config.yaml
num_key_value_heads: 4
bias: "all"
decay_fraction: 0.646
Each number is 128 + 24 x the weight over its row's rms, rounded and kept within 0 to 255. Layers, rows and columns count from 0. Numbers have three digits each. The size before them is the row's rms in percent of the matrix's.

# q: layer 2 attention query, 256x128, rms 0.285, rows 142-191, columns 64-127
# k: layer 2 attention key, 256x128, rms 0.28, rows 142-191, columns 64-127
# v: layer 2 attention value, 256x128, rms 0.217, rows 128-177, columns 64-127
# o: layer 2 attention output (transposed), 256x128, rms 0.202, rows 128-177, columns 64-127
q142 113:118150105104154134122101115122169144123109120144145136145123144133118151139151138163156169136158117128140119103203103199090158157145110130076123162130167139109152140159124105096129130102100141
k142 112:121119141173105169111119159158078121147163114125091101113092129087150087158153179115091130093112165110134096143113146133109106116140123170108122154118131094145134128141148108147141088131106114
q143 109:132086092106147119118078090132106143136145138126145129117131128139141136078136173124106130121131099123120122143155144137090101149117126141108117171152173117110052144161144087121146132122120124
k143 101:146167121096129140166148149105102134129112085192076115157097130129164144121126167132089103163107138133132149152133122142116129124135136154111133166119149106157160118121180132103195113135136126
q144 107:147170082138117124100091130130118124128111145174119098154113101110128153107155150090110137081111142140153123154152150116107118148115136134154089139135118098101119131134144127108141142206185118
k144 111:123091110155124103148158124136122139144113157128109110156143117180129093115088106144151151082122131102103096121145116107109087150119099127141125093096123119099154086170109137101114127120144096
q145 102:130093119124105130137141150150112121111129085116146117111150159165144115078119095129097080114171116119173113096106177111165090103150095136142155139111119133121103092147086102116109139121139108
k145 099:162165140145165164160147187118099100178145148149091151126130165111098135112147101100129134126162092116135174153122133096151156111124120104064112157119144107084109168140166132102149168115101145
q146 111:132118141050117109160128162105129129190142133139138152120152144124135132146195130121139165120152089086142130124122115118116156156089117129128094126149142138117102114145126092154138165136093098
k146 108:143147108128114100133134091101116153112092169128083118130104148113093185116139130131095127134095151119142102104144125116141118113127124193152127113130099126162116135094111143144179153141128163
q147 116:133150128107117133138149125114120153124122118109110130150168112129154112096135118128111105152113133147144149152134127121072135101117126159144120141117111113124170192140111116117118112132054101
k147 115:121108157167116151127116145110141138129118122121163128114130156102133166184149132124119130141120145125145128106159153139121192144113138160084153129141149165151118122125157085126163116089145110
q148 113:148105089122138140089113116093127128128131123136134136124154137096120142147168144101170119147160175116102115092141093130133093157128112136106149163139153161146117102124148155128101162103114068
k148 104:117119134117122100155133160095085159113101141132190154157124117101118108148113135135151110112098151142134149104096122101156134097147148118180097116127148129151152115106119133120139110119108124
q149 104:136134158108121136126162126097082167164162167133152089132151134126108142134196131145126160171133138109154135110118125133144172136131161123118136130115103142098082120102167130175124159106162148
k149 108:145121138138153105154153100136117100138109173172113077131139152182139141126124131131117143137124118117094136125122061116115089119106162137134124150159122120155075123101133095136115113112125131
q150 104:120125112166126116122087113126101133130110096103133135086156126112120164098112122140185149132105156107129149125136115160078196145158146142169159102136135156148135072131136088162102125142101104
k150 102:123144161079078116175161106183140086135142132117127108143140140155161150151146153126098073139137121160151145118146121121167091089138096117143119142161140126142144152119123149141107107132167079
q151 104:127130124153129126105144101178120119145119128099142109095100120120115152122157114118110093115108164142116145101167109124092106152098172131102149181174151124129113151138119108103133141112125146
k151 094:119142114120114100135118151142137106124152078136140095129144121101115115110127121143133123193149111123154128124119141119143123158114156167112098130100135085124123124114137121128151106204102131
q152 104:106126124166121106161118130140164124122183126155086170121135150152102129116150101136131134151101129128099150144109122115141135133106180136146090121143107137121159130121145161138134129121091118
k152 105:128112112151122118087139095140155130105132113122201111133115125159134140164155114147088123142096082122158110110137155153126110119129126095122121078149117129139120104097095132127125152146154156
q153 106:139143098101168158135154163115099127129149149148172085106114119137125172158144120148144136130106096138162129164090106083128103151138117119147126106158149139136075132129068127111155095138157136
k153 102:121145122125131151148139094133138147115090118153100118162142130139113116118110128151120183135145125167116098111167171128138113118121130162165103156135157142129118102139118127116111150122045124
q154 114:116135112133147151125155123084142145141174141152099088089084170131126151122149104146167127102106181152119141091124093099136078149120144151158138145132141114156113111130137157109133112131152138
k154 112:134153157127123125134106121119143094111114127102136171155129114095134116137105170148124157149125144115140118102170115137142096121091197110125099149153097073083153090133104118121120117117104191
q155 116:128149131116094142151114130159128148088140147130134097144163100179123135119122112134097131115107107161117136146139138130143047111140155148161145141117148136172132108109095145109085146129133151
k155 110:119104138141116169136084141125159124119082123109134096140148128119127142178133137162144148152118072125107142087146170140133098113191156103135115121125106150109132122105109136149172122115128103
q156 114:104115131109155099087131155102117130152103123111132128135128104119121132139104126106119122118144126102091154132178127116168151134126107129111110116150068156098074182132141103122086144179130170
k156 111:096179161117140119116147161097153099136099143152131073091121163068117096123129117117147109100132136095156091126063119101133116157154124110148066130145120125146139130138164121127136108156113116
q157 103:117130130127128140126162154172152114109125115158104125161141105093170136112097116129128142116117132137070096150108079123126090108155113157103154154129166153111117109089122173108109128113153177
k157 105:107139109135121176115117156147125162124113166102121120100158132102132147113107144159127171161153172122139150082117158088097078121124156086106130130173130145147151111138094132173100103103123095
q158 099:140129104138134108150076080133195122122097144133121158113100128138147137156115112083198103149131114165103080134107153108114120139116114117130137112160114112124118124118128133152117166128146128
k158 100:122136155148146132134108117134089188148134136120097172106140137134181130119120107132111115077121118129134138126128137132065141120140104131144138126109104100132156151160133123165090095164112152
q159 102:134149142122128126122062133115120116109155075082156049105133141117169130141130127106165124112119168088108147141130121095118125125145138144098120142132155129107139132141082124119106139102100147
k159 108:127140125129120161125132166126129150121082143110142123134134114181091124127129162131150121141144071149133184131131127089182114096144170196113104125172143149148144137098157136139118149189162123
q160 104:138172087141133078107143127137144121144159147097163123140123103098121105144122102129140151185110171123121105128120121146172161123143134069153116103176138146114139139141129109098107142137162142
k160 108:137095135111100099180149124122110144107160157157145143126129191151096102137155145126145144094109132134164098119128155148130097131124158112116114089162134163170080122161118154062128122125103122
q161 112:158158103126114119133115119098156111129088107125135135154160159110134098099145129087150103112124110172123109147076122103144113148171129171094122145140136156148117129146141122058153157157159097
k161 102:156108110150134152107151165118085134159115153137108118156114156160129133089109104125118168132134096120142105118143152144132138111088129125147104042141146124126101120156091115170123095136137162
q162 116:115097100079149073113136128128154143160102104132125138131137164107169120115112125134132080097143164102181105090119172155119144100117141125153143121157126122109137173136103118099128103122088109
k162 110:135148140134138097160105155075109116143155144148121143118139166112139148108162113083104136085142121171111109098196090116096175120167161152123113106109139139091112153157095135127104102178136139
q163 105:086124138114133103142146149132126174075088172075129075138115143161133190107119117109128079134139133154138143158154106134151139084110151096090141086136142147142120145099137084119099106153172118
k163 105:098134187121149171105158160131136113114103131105096171102167160104138136142135148152115125132152121132125115134120129104135152144183151163165110118138163112180101122163131149083080135085082148
q164 109:108141118131057139159151108108129145129103074140110106137105155126109155125172132109124131132176107117172117136110080155113094163088168142107092101152113140128140154137146155133118146107122154
k164 100:087189124138118134171104089162090112179124136128137085110128164157132099096151120107130127170136140106137115137136125121124124139090138118143190123135162111168155118153139107134133146149120161
q165 108:122107088179111120133103127132131105137131152126131128096113136120135155132136158141102117178114081100121077100117091082131139119124105157141116137171111139149125130150101071160108144120154171
k165 105:120191160122169164133144084122128121133127136066095122157154156151139132105127109105131157141133107067134130131107099130148120136135137119116161149106084089110115147118125141146153114140109120
q166 113:140128118137109103100134111130144098132147152143121175087106122103113139140108134122085146112106084131155083095163099108133138117155124142123115124143167175133156119143136135109095116194141113
k166 108:135080111119173168091100077122122131121147162094117151087173102110158129155104135084114115124083124128149125131083099094125118132165126126147092128150150126136132103190096128148136157109155110
q167 107:186133130120101104107114065146088110106142154116136103132137153126131158161103100080123140152140100107193106126155130113119155116129144163103147139140089143112124175148145121158131138147142113
k167 107:119121124098121144146138149126128136135117116124126167088160140172160078155114142146127113096062150125125121117143044126122201140126132144128125166153173126134135151120165155114140119144123107
q168 103:098107144113126132158118111110136122118140094137165127087104094138125129090159160122117094126115142167141120160142129122152118094133154102092112110144075135127133119164133126127158123154124114
k168 102:119114075164140167109100114151126183111176090189140139102140140143182141123143118142114126208142075108132139136108150114189115102089140110123102137154160149099101125121125116096152151141130122
q169 109:133123143099145173135136123116128131091097113127123092120143110176136148088112125138195124118090104164114124140111117121144163129127121150092134112090126128123150106151149130109136160094149093
k169 101:131096154154134167139145123138136148138151124128120160159107121122150144121090147155157107129117142175121130153124130138082112094154138154152157120161117141122135156100128141092160123108142154
q170 114:091126139148104140122156119086161135177112152135132099130125087111101107175125126129083156127113107145151115106135089172122145180103153132116115151123116133155122121118104108162132113101127126
k170 109:112144151116146164141106104180123128106192155120164114161096147125127112103094142139141104127141190129079107155139102102112143138130115114161144103135109140115130178114105116131128143087113150
q171 097:115147155147121096138133097087116086147108127095150151151178120143136143105138099131113140162158141104112127134103128114119097111058089117123110153111067133091122082070110127098155119128130137
k171 099:149161112116106109158109136135135170122137146111144075102148124161109124110142143101094132157142116135113127102100164128129155147083166106074133137126098162121112135179146120144131078109136122
q172 111:107158108139151110098120135129112126124172150158110168144128122119145160073106131114107100123128131161104145118122097112105146160106137141112114085150106083116132191102162112120100117163141117
k172 114:088105109133153140165121136102118091111089162118157066127151108111130088114154105094112140156151149111142166146101133162134104107185110137136122115087142143129142127145117113160139114125116142
q173 094:131124153096135141085128095154127114122141131140135117150108116111075142176163133119108121127119135126089116113142142158158128102122151147141172141112160110121148148105130104132157117124117111
k173 093:126109100102141145120119181143144116132158126149165106140124146135123082116126129160163095119087115168148175121127120144172136165139172152130123080116140083090168151144111105121123145116138119
q174 107:140163079141180137109149105120118117143135151107133160142110127148122125120149092114090133150119151118086143135148111092104126137121116063111166120118120166122130107156145115095116130127186150
k174 105:145122124065093166141141154156128104160106141120103116120147107121095118151173110117102121165111118096147126097094117151131138155138135102104118132117097196111112081123119116121119097129094171
q175 117:127115142123083127118156156087121181091119151127133113135139147119119143124146131082158174168097107109144102090082155119162138143144127142132151090132140111114113122134168165135107118143089108
k175 113:119079111116152115171123107124146124127096133138096114132161117105142116091088141109131127112148112107104124162107121104099099085167128093123167110156160091171119140122137133101097126097144105
q176 114:141142105128128135145134126123150159151116086071094106134120088139117110124124161127144091071110097124108107110152130129129124146129149152125171118126140134116148181154123114111082121122152140
k176 111:146139115099127183100123176176104084180110116134153122122111127106106154166101131126091119153132119120177120143152146141163117106125092127188156116175119136123096173109134133103115148128129138
q177 101:108158154132130113142123133145149125145132137122130143156115189114104114090144139132133096147085133115129113111194121149107201129112107123151121149121119165126114158120127159091132167124146152
k177 101:125160152174134148140158154143118126109145105105106119135075103132124123141152100108112119124119119119142177153090154150104142129141144121132104139124120118182110116141154132128139098155131153
q178 103:134128136126132135124119078125139164107165064157132135157126127141123103088160134110135082186135105132169093119140115139147136146129125115147121159169159133142120161125151138120101122121158137
k178 107:113158117119143136169148121170088150148160111080142131108152149122147140138082142142115106196109110120138146155143123157078125116151136133127142124109189128109105095133112113131153124144147110
q179 111:136165137149141147146117135155130174124109146076107177151168127163111128150143145114158167157118132125155129129123107131110135103106128152115130107149123155120080086130123163102114165126115133
k179 104:089168113128125123148125158125141106130116140138137119150132162140157184115105164147122144137166126095138095108115127143098165168123105082130148086177163099153129136081145166111106111105139112
q180 105:098151142135141098134137086105107109107135118170122115153099147188113112104138142084147149124126129143147128092112103077133163147116169159123120090150111122117162159126124142113124127121135123
k180 107:174114106130118092132128118153114128153114118095114128082147158100142137125129128111142158147118132106139106125191128143120133083109097115139141157111153139138100120128150092140142139116104088
q181 103:140156157134125128129144131121156150092154168113124089102126095150085146129140158141100139121142130124126150094124184126157190104150130122141109151083151138086137118122150106096117150121120086
k181 093:131103144139155124089147166115122129140098164112127111112153121123115106129115115134098121113120106115113136109131130165108096124153117141157071152153096180132142100098110143097174123117137123
q182 101:103147119142158129133145132153114170119141107133096067116136101111158142139168121134147114153172127092135129129137148107107162138184104136160167144119140145100154146089102154174131130131156156
k182 099:131122114076107193110077106127139124141133170106153117121134146126154101158139151082108167136137113142138116121152120112078125128132094182153127152175147148075126085144188110125123115108099105
q183 106:107137176097150148154141155165146120174187144105140156139078104103130113113115130142132154152156147108163107110146102143115144137144057115158146103128123133113110120136095111150137124152111097
k183 105:147144142096136116135112145119141136137169187081144131120088117112130162136150116109118091120144128176110143134109155150108137126116120121150140125120156144125141113144124109149103200152096163
q184 108:093103109089103124087117162110115136161139123147138127121132139090140101109115102142089107125125124127144148140136087162157135129088135164127128089151181144078160131141125158132170158121050141
k184 103:119138125125110090148178047124102146114136188176116134103057093087126125111171165134139149167122118139147140109104137098143124134159148175154166105144106164090166158131157109168124128119171118
q185 110:163128125128116104105138114158171108121106110117124123120141131152135128119178174174112170097132152096126178116126165134135150116134122148147160116143121150160116105127129116132134122085122112
k185 104:148113139088094118149091116114166136135117133126109146169117158098154130118184144123141124130091118113151112165157106098126107142109147149130110113159096145126115150151094137112138163136118104
q186 109:076077123118130087120106164114128114132127114137128130155123121122133105146142110123154119116107132175119153166101145142111135132093129122135109109148116140127150128173100152169105185084111110
k186 106:116144146153092140119108090088113120124133128169094114110118167128108121146150141152163097155112136112100147106124108129134188125163074134119076123129115113135124131156114132168090169143174150
q187 102:112121102101143170133076116134095128143142078107128108093106151124141130111139161110106172132126114128098107112122177155162128134121135126115137096113124131096106145185129149150101162127126133
k187 106:124131135126108176102136107110144153163095162114062162107105088135144135087141160143091107153105095117082136148119151088137117124094102101130143082186124134088157129119110149110114131147106120
q188 104:088146158153071112121146162173158135088128148114103115118116138139133099142123137094133137131137136125118169123118108083092129147079147113118087180134133122145133094145105156099134123150079151
k188 106:124110102094173105140127105152159114088121102136151121172112144107123164120079151143175174108148082143103108118129145095125096153103090144140129110148132129131097120122127136113122147140177148
q189 110:133103117127155104102118128092114069142106124135157149123178146119127121131102178140129126123106114106111111151133090118151102124122130106115208115095157098135112150102093119149144095151130119
k189 098:106119083133122128134123185148154130120132100105108102126098122122145132134124167099149132136122134104152160137143139154124140157156160089105157119088115094091133131134090118123109107128152131
q190 115:118147144165062111148150165110139123156104123135131114143136114115129177129145161151170143109131156141123137110143148122153143108130090108144094167157165133133137109136109124125096141145121116
k190 113:056112136152141099124149081132150096165164127127165126130099157091139147102139135150117113114120133119171160090134132119168110139087143144144110155119102151116104086119118201143156152116126165
q191 116:141193100180101105141169118140144133148138100120159115146116125126111175152169167188115140118110117156114148113088129152105165148146094133113141076145078101119111108126096160131111181149135104
k191 112:077091134122122102200111153165119100119119167136155092148137140179166113131153137085143100131117075124152129099113147131129144120132124153134134123127083138126097131121120158163145130119095131
v128 100:112122144110120122128117129116152129181140089076139167142150125118137154164108133143152160130087100166144085102190133136114092085154150185123115119088132161168102162153118152167116116110164129
o128 097:105130145170095110111087122139118152135184109152149097132103115118116095124121077116094123113140129153127144101120117145095157150131118123135111089165082093101145106147121112076131140105111110
v129 100:174134095113142139156162107133129141131122130168159130106158117083135144107160159110090088169145155158095112173119131138125132138125113130118118084131080097128142155086130125097138159145171163
o129 107:120151143139160164116150136145129080131099171131206090109134170148131147143109142135152134144118117143138094129137083136123126137153134119126111156085114143130081138116133148173072124124207126
v130 109:186117082110169115111110103119137139123155095133132125107140141141121189115143137126116125125108138157124116154128153134104098082151129072120126128110109122142114144140080124147099148142141084
o130 102:133122162108067120117182130153137109167136158122079092122121108137160114152136115122168125108147082110138126133097128153136112076145152154142127137121084158147137135110155113105114109152119127
v131 102:078127132124133102096113125151117134111155144147129138162142095101114129102128131082127116090134176126142119116101119070106146109102086138093125139114078132165147150144059108132164114134141123
o131 099:097114119139158113137130098131128116127133124175137106122112117173141127153130111117110138108123142095120153143082161158112110107145151132132150133095136154129140112103110152108095141123140104
v132 111:083158049111118139116117107092120125154117127133118113119106104113110165091145114140131154148099153137144133116114114080104139142122114101126152126111145143155105127105106111126138102143121151
o132 104:143092148120079128153142070152120092108130106134143092120130089151188121136114144090100086119134111111139155103148150153176151104101143085133061104106148115072130150156132130105148159100091138
v133 104:116156136119159117115132083134119136089158104143092126128134115151180141121085139116138165166105107130117147119133128090140130097114165149141112138094139122119109124139110126147140110107139122
o133 099:158071117142093116157106162109120136147156101155127167166129073121189124109116113170082108140118130131113144103128181156126161148157110149144134092143083146151136142133134141142123078138105140
v134 103:145123130088127144157193132080097098104180089081070138132157143128114104128118164162146139128137120123126093155120150102112126158121115097146163090124137118123131122131103156152133130123132099
o134 103:191112076127136127097111138128150145152124105135154131136147105181153110131130122109150121129113111136095113131138098125127132155113127178110077122166142158136134120154147109129157068111137099
v135 113:154100121138078156101105130145148129120119123181138125150099138135131132104181116080067120119112121104120130137180155130102143145113083109122138138147130092119160112161132141128128157129160135
o135 108:121107106167170107092161110143143114143102100108115147112149160109118106145136138095151125127139134139127131160117088137107142123141130120106122138167121144120115136139105133130123183161114166
v136 097:155101092136144169171123150117161117128131165130122123155087141068127132109086112118102161122152076125131081158091130116144139138105169144142164106153126140097127121139126149164156128111111129
o136 095:100158153105122097089114186119111116110123101100151112092158155149104123118113086124159114147153143138163106128161109170144103108161112148100067144132078082143144119125147090133134120156139119
v137 114:142149147135181128099152071132138099113130106131111163124113120102095163100146106132150146130120152146118187160144106128109124131118107127151122066117129141096135117143116116169121133149089130
o137 107:164120152134130156182147127071160123155129135150109133098140151157152090124126113111142124106168113114122133157148105117076115147102167114123150141118107147142126175118089127103128167106144125
v138 112:125124137102134109122131132117089132095134070126154159111130176105117146102103121114126079124141149103136130142104119098119146128146115071134132154169122138136152145095080131161130130145110118
o138 108:143105120126156107087138174100163101137105141096155119188118114124181116119122109135152140094093113156152120143119131164163139166073133122109140153133139126145143162160109141127193115147135144
v139 089:120139131137155123102129109156098145109123137155173135125106123143138104167121138105126140146123078121138124135137117168122142125086138128095151156163103081094121151120146144092141176169099140
o139 092:118142137100106152147148117115156138136120157096087131138098139075119140105135142165111159096119157116119142153089094098134101137109161126180126135105124149137105117103139135158117142141093115
v140 098:128105156193144180137114139107128084139098135155129113095176113127142101122113129116148133142110121150146118155106106136119112157114103117129151141102118097114104147134143151086158167072150108
o140 091:101123085125124103113144111121129140138135076112187174174144147088117145149119130160091160156147102103103133163135096137106173136116131123125128115118150126117153121099145104197128102122163111
v141 092:107087158130155147133095152120125148054113151156118101142137119125166137140082129111098145105133147130162154158090150148124124123085142115132101126118073144070115135144081064129129146120123113
o141 088:082118126094152129117146118102173129140136131095145133147099091137063102133147088156156115107094080119185151133119143079115118143138107120138122123121104155152154132116134137136107125148164121
v142 102:113127162120130109140156160128124122135166145077100110101162103090124131125130081103134149096142162134115137142102158086153153110162134131126103114145146142114124188163137117133099125144124133
o142 093:164162180156117144125112143181121155121121143160139137083155138163120126165121120164113079123139113118118118137132157172142094102109129123154118163173093174137100120103113136136145135123135157
v143 102:113123164115084122117092151132132124139106138149176086105076116174129128158123129146095112131130120114112162135076132081107129133091120143143113143159113118104155159150138120139180152108121149
o143 095:096104150136163102124142130106124132103100082113126145143150118118159168114101131128120112146145127122148131144113157105155075112138120114127100124129132153144129093091124139098168123177163136
v144 104:117110076119137184109110126123172137167136133103171138097108146123135130130112098143128121150131140163178172144162129126156097093095133181131129128131172107112140117141152137144127153097139155
o144 097:102110163162116077130150137126100116130164132112134114138160128125141136161143121148112134208175143096108148142120116093098159127149111086112090138138117097122104141104103168152086154160141123
v145 101:125133156150150110154132106149139140144093145152149135126129118126089118153132128122103086126141114147144150126144134133087170124138176135131133152089152140123124095120144136096189150166104102
o145 101:102185131110164156152156156105143098176134108135137129175137117103171142090120126145172142088131128117124123149125112104116115144094100118132120100148136154134153135151144114140137142138127084
v146 108:092159101093123127150149071132114129111146122140108141078133146123167150130110120084145137140095124135142167125122152160132138107094153120135080095099137148102143108169144133118126057135085107
o146 108:134083150170121115171103180131110137101150117169145154155108134126136157142150119152118068112140142125113076182166159092115104117148121147116155116127071169135133134137130141130090132124130145
v147 106:158158140138146082109127132156102145198135095146125107133145098147143107107132110148139166117156106110156127139093147099089141106111122107170128118104147126133175160125160109127118106134098145
o147 104:123105130133126159145135165117069124106146158163162140103164127145131141131156143139075138106097150135110115159100094172160120111099127128102159126127170150183093092146119168115163100123140175
v148 094:149133108125126107106140108107100162151141116120133116115098107135156141140092118125112093099111125150089151157153137166105167156192130161114128159119139138074166117119169131137084089132113165
o148 089:152129082183131114123128132144131132120136114124155117148142135172124134132112149135122114117159131153135114135166114125139096177109115138116095141120116116135108130100100169133152134106131145
v149 103:141138095126173128159125134115107140108109112136151096112153141127123152111142155171143147138100178152122188112141143099098139150127127136133106167128169129156091085137162124154113104157086148
o149 097:105103162126103085185135082145144104132130102090147140132149177159144142146077148142135124104122143126128115147171135143155115151135107114134123084122158147124105134168147082122147135116127109
v150 089:120119110093153151124171131079127097119124134129162174111149175084135098157123130101137177138136098127155133167155137153152125130106161124106136128096140171116114118152118130106145170150110147
o150 086:119141192121119127142131171109152106137138139114138119088101174101122121088153107136149149094136163108093115117149153120079115173131161111147103118158019142162135125148123129138100130130126116
v151 108:107122105149134124163118128131155093129134106179111103108189134139144105139109102178153126098129160134118175116084157185162157155099134122105114138120112143150134112127121134111106129112121166
o151 110:135103166103162107090140125132132122103095099108144112167092122151123119136106115089094104136137113096069110120176113092162095119117150088153133123116168126123097122126115132134148150143138162
v152 105:117101103182154115165088112134146170146119121126123176148075145115116108131109129110144130118090112103175140116146092151148139170095141135134145129166115123140143141129128109144141148122132123
o152 092:118138104113169106075120150125118106157137138094132095079144090119125090123128132114139131124125129114100143097131128115108172126126116138144144121134089096138149139118137106151119113112171128
v153 114:088132137124121127142133101144105105131079126146168097107143102073126120102128121111109141179151085066142104128082148142111103107152115170119169153149115107135147098144120153148168145160109091
o153 111:119154130147128122138115169128133119104117116156136143112108145115175139099096108145160120093150154147137124156116136119171123082127145101130152174135092104109140130122115103125130112143138122
v154 111:137093159138037112123128146146135144122091091120113167137111150127130160154110135145098138140096145119142076097102102139144126120127168113119108151122121145153086141141157098102125128131121122
o154 108:123102127136170143133133124124120111114165098133126113161117122092131140097128104132148079128135100153159117093129181129181119122156109103144131100101118109126132086154168130156146157125118139
v155 111:167134167120092116124173101074167117163136120159113176124139145138166142124127151120164106122154124126146156143145102134162112142117124117169109133105134138139121088096149170129102166115094137
o155 104:126112134115141112125103116143115150121166117125103094123155145089106152129128143121154130114093168099150090103112129128114121142098121156152109122137108148110111141106111122144149106105102116
v156 105:152151085121139141153108125129172110147127095146152110130128143151142118100156155118120067148093149127072102075126115155140151153077121121130130119170101086156151150117083145110106112137132113
o156 102:105163111136156090105104115150085067116116152087169182097125117114114088140144152123134141118122129109125105167117063102135121083147121154099130125139129138102113109149155103119115175108155114
v157 090:097147117114144168124154129114129098140124121129113169082145156099111136117163150141116123155126165157096112162137134131134130080162110156135118124118126120138120143125112179144112140121101138
o157 092:128117147157089130108156126137122101110117126074137117143151194095106120141097081090133125100121114123137128107135108149103136143092121129172086166147099108130122177117079104132117172157124159
v158 110:141097170127117094120114115107097141123110139150113152138152128151126112133137142140125114115139094084181132122136117131112104156150106094092127106173129111119097158158176092109116144125132124
o158 106:126135111128152169114143154111122139187125127120071102092121131117093131116122139129136125143163156130100123116106138119121115139134137111101104093126132180117158089087141122198159101088146157
v159 098:141123103127118090122152126110113098146146120157097098167163140154151125090096062115130115132094099101116159127118133113110056120150154148112138132132149117125158122115117143136117140136136097
o159 090:144142163098092118113104135158150180116135149161115148133159134124115126172127134136108131103116118107150103139158111115112121133105143109116117126136142101132115097146124128159158103115071156
v160 115:106125096126078159142147165131111126119127173140126142119131151137148141137108126135129146158097118153121124122105137153106133114171152124116171122104129163112108161149173144173125132112135142
o160 115:123129117145084105148111101137126162125169154120101133162112156124051138108139144079121185157153135149109145120161111096120114114115125117148102108132118099133152104108102127145100128123116113
v161 113:114166107115132099127118157154111093146126139120111113123133107142121117124138128129110148150146087201149159108168143111122195140154105079154121129072095135117170135141145132159174118144145149
o161 109:148113124150122184158130121147103152131081131138124130125122117161150169112135135122142156134109128150105158106133158135132125095109141142117144117164168128166131156114088127099086088121114086
v162 102:189115128111111115160126092114156122091106119133101135104128114109135108129184158138110165147152141113111073137142119141101100183120149131119123129166107085109139134103130184109100094198112137
o162 103:140175111137155137137112108118153100179118091130186118126098118110114079120148154126192120113115130143151113101111097058145131115115129137145125136163160153102122125141142122097141117086145159
v163 111:139097076129152130144180099146123134107127112125163120098115140161119112153118143117131150179126112174086149128172153155130092093096135118134101111137140136106175109136099161134127079098094116
o163 107:143128135130125108112120131107128135130109111115116172142115129126173121170160120101149122121159090105122092157139146080125167117139123182125140181128128141136110197125140160113109125112122122
v164 089:197167161116138114099127128137163121146169121160134148119134195178101080101129123114099087093118105135126116112132136135111168121151140140085142077144168136157130095108140152143109163152120135
o164 088:161134070138128126101161152141142113159108115131124130162168158077128177146119112134169119149095173108146128103127090141137100211131092143100143159140132138107132127142149140154123143117093116
v165 093:106082125106081101126156119122125085097131102154135129188134159127126119154086174138112120106110136108099140152122140158142101151127150135138122156169147142178191147106129145123185104128130068
o165 095:111162134108159115126129189103146170135115125096124135184147150176120131098145151131146162126107131128172113126182131127113166177140114169114143131145122122145132102122148111144148121138145138
v166 099:095134096125113113143114104158133131114127150078122120138158146167135124153127125089125173088158122085204125122132104092106119142161136105132139147110125149160150127120125119134097107150142122
o166 098:117114132105118148114140145100133153111120125089108075171111103140176131125138156150173102118078162124104170161111183142146107119112099127133169139124135121118151118166097107107129137102095174
v167 101:154115133134117097128110164109105112178095113121106101119114145133167110113137111110089165161115095149138139112124102141140100106147130163134110123143096144105160102138127109129124155098105188
o167 098:142130151132112140102163132112134142123109125115129154092154136087119124158106088173147135097135095131145161106160161117191146114119098089137094162140146069138113174132135144177121102108103168
v168 099:120100098131125150124134137125090152148124099116146136128141154092127143118143154077120091125132159124119121149105096167141144089118160132130160159145076138105149090083086118135143120113152125
o168 092:137165113134138090079094100136110114126154192143130118067110111109156125123123109122150158094112127157127108160136134127134101113125108151159118162104122118132122188146156117105105118186120130
v169 105:090132142167166101172144119092155122104130128114117085127134115141136122139087107136136125100127100103146120101139116161143109130150157142153129103085096126105124111131108073139133133097164178
o169 103:110148157087135130110112125143108162114158074178144110152096139115091172164145109159115109150133095132109141143164155100088141149123112156164124125148142138117138127137154137127129067103141093
v170 106:117141122103140129109104146113116111101073167129143107108166159082109157110149122083103110118115130146128092101147107120110117062156093125113098133125146125146121101153121136125169081156155105
o170 102:093166145182098113157149119143092109101146149134096148112103175110113183098147138152140150149130132157144112158126121161106126117106121117088134109133120134125140123163140090134104128162131154
v171 115:159135131144086161141159145111127138160114150146125107126171112102105140136137130106153120108130106106136142116134120110128154125145133115128162137104127141132099102111134104128126133135098119
o171 112:110158119140154119145112128164157147132133131139141120085141162163112125132102141125186124119153155138115143123141113146132139145125120118165164114137106142095140139171142115160097145110102117
v172 104:110165139128116122129126138149098149123115204166102130155111153153158172126102153116098112119116158111128155116124113125158133124144145179129129133092106157114107176133112134117152108134119104
o172 107:095124125140128135158138109104144118096162114138120149151114098138134155126139101134092115138139114138162156140143129107071132128129078118144109124089117136085123120128109123176163104123114140
v173 106:135163157121139132149085102130132126117083116117119153102121126121154093099147138129145147120148116145126138128103131129097118135133133113160096127116125115102112115140080102117130119103100128
o173 102:145127100123169197125119065104102139136136119133140118149122102089120151108131129112096078132071122126136091096161145146127127139128130132112151138122114163168141141112169144140140156141135126
v174 104:122154136136106094135106115143106108119128106095096175147100123105135167068100105133102118182139110136140094110093124129142156138098138108115101107124127121132113126122146176144126124170066117
o174 097:170123103154156151140091116144123109093129125128129159162150086106137091139126112141136088100103147126163083134125168117178123116118161112108118117149137129121114125110103112170142122122108140
v175 090:148151115116137133106143138114131152134166139109159115091124129148114119085188166138116121123181126131079133110114150157105138111181148073129134123112106126097127144147078072166110099137138158
o175 092:154143124137116166116153116159154103145102136138110122124130152130146127197136123103150096114177118132133130131146171161162097118151141151134128160105130174166143183101184170065111123140125120
v176 108:164124111100111102153142128126096186126128124112134173139116155110143114139152136141095160147164121136165152125109137152100130145107087121118146109090116169167119112124114103136107159165143140
o176 106:147110130135101152118129122130151101161151172142105064094101113159161117103122131112150146126115153130095162103148115111125132117133144107114091130106124114110112140129138140140114073083167119
v177 092:139122172148179109135058150146145153147109126118118135173144109112150154111122135160135140112138118121172154094125125157103132147116112110140129127131096118109148112149101132111127135099149111
o177 092:104172110112149135118107099107151181151096152134100140108104057126083075138128149143095143109091131164129175177118112137174134118134148122133158081102155135164114140114143127089157143161141169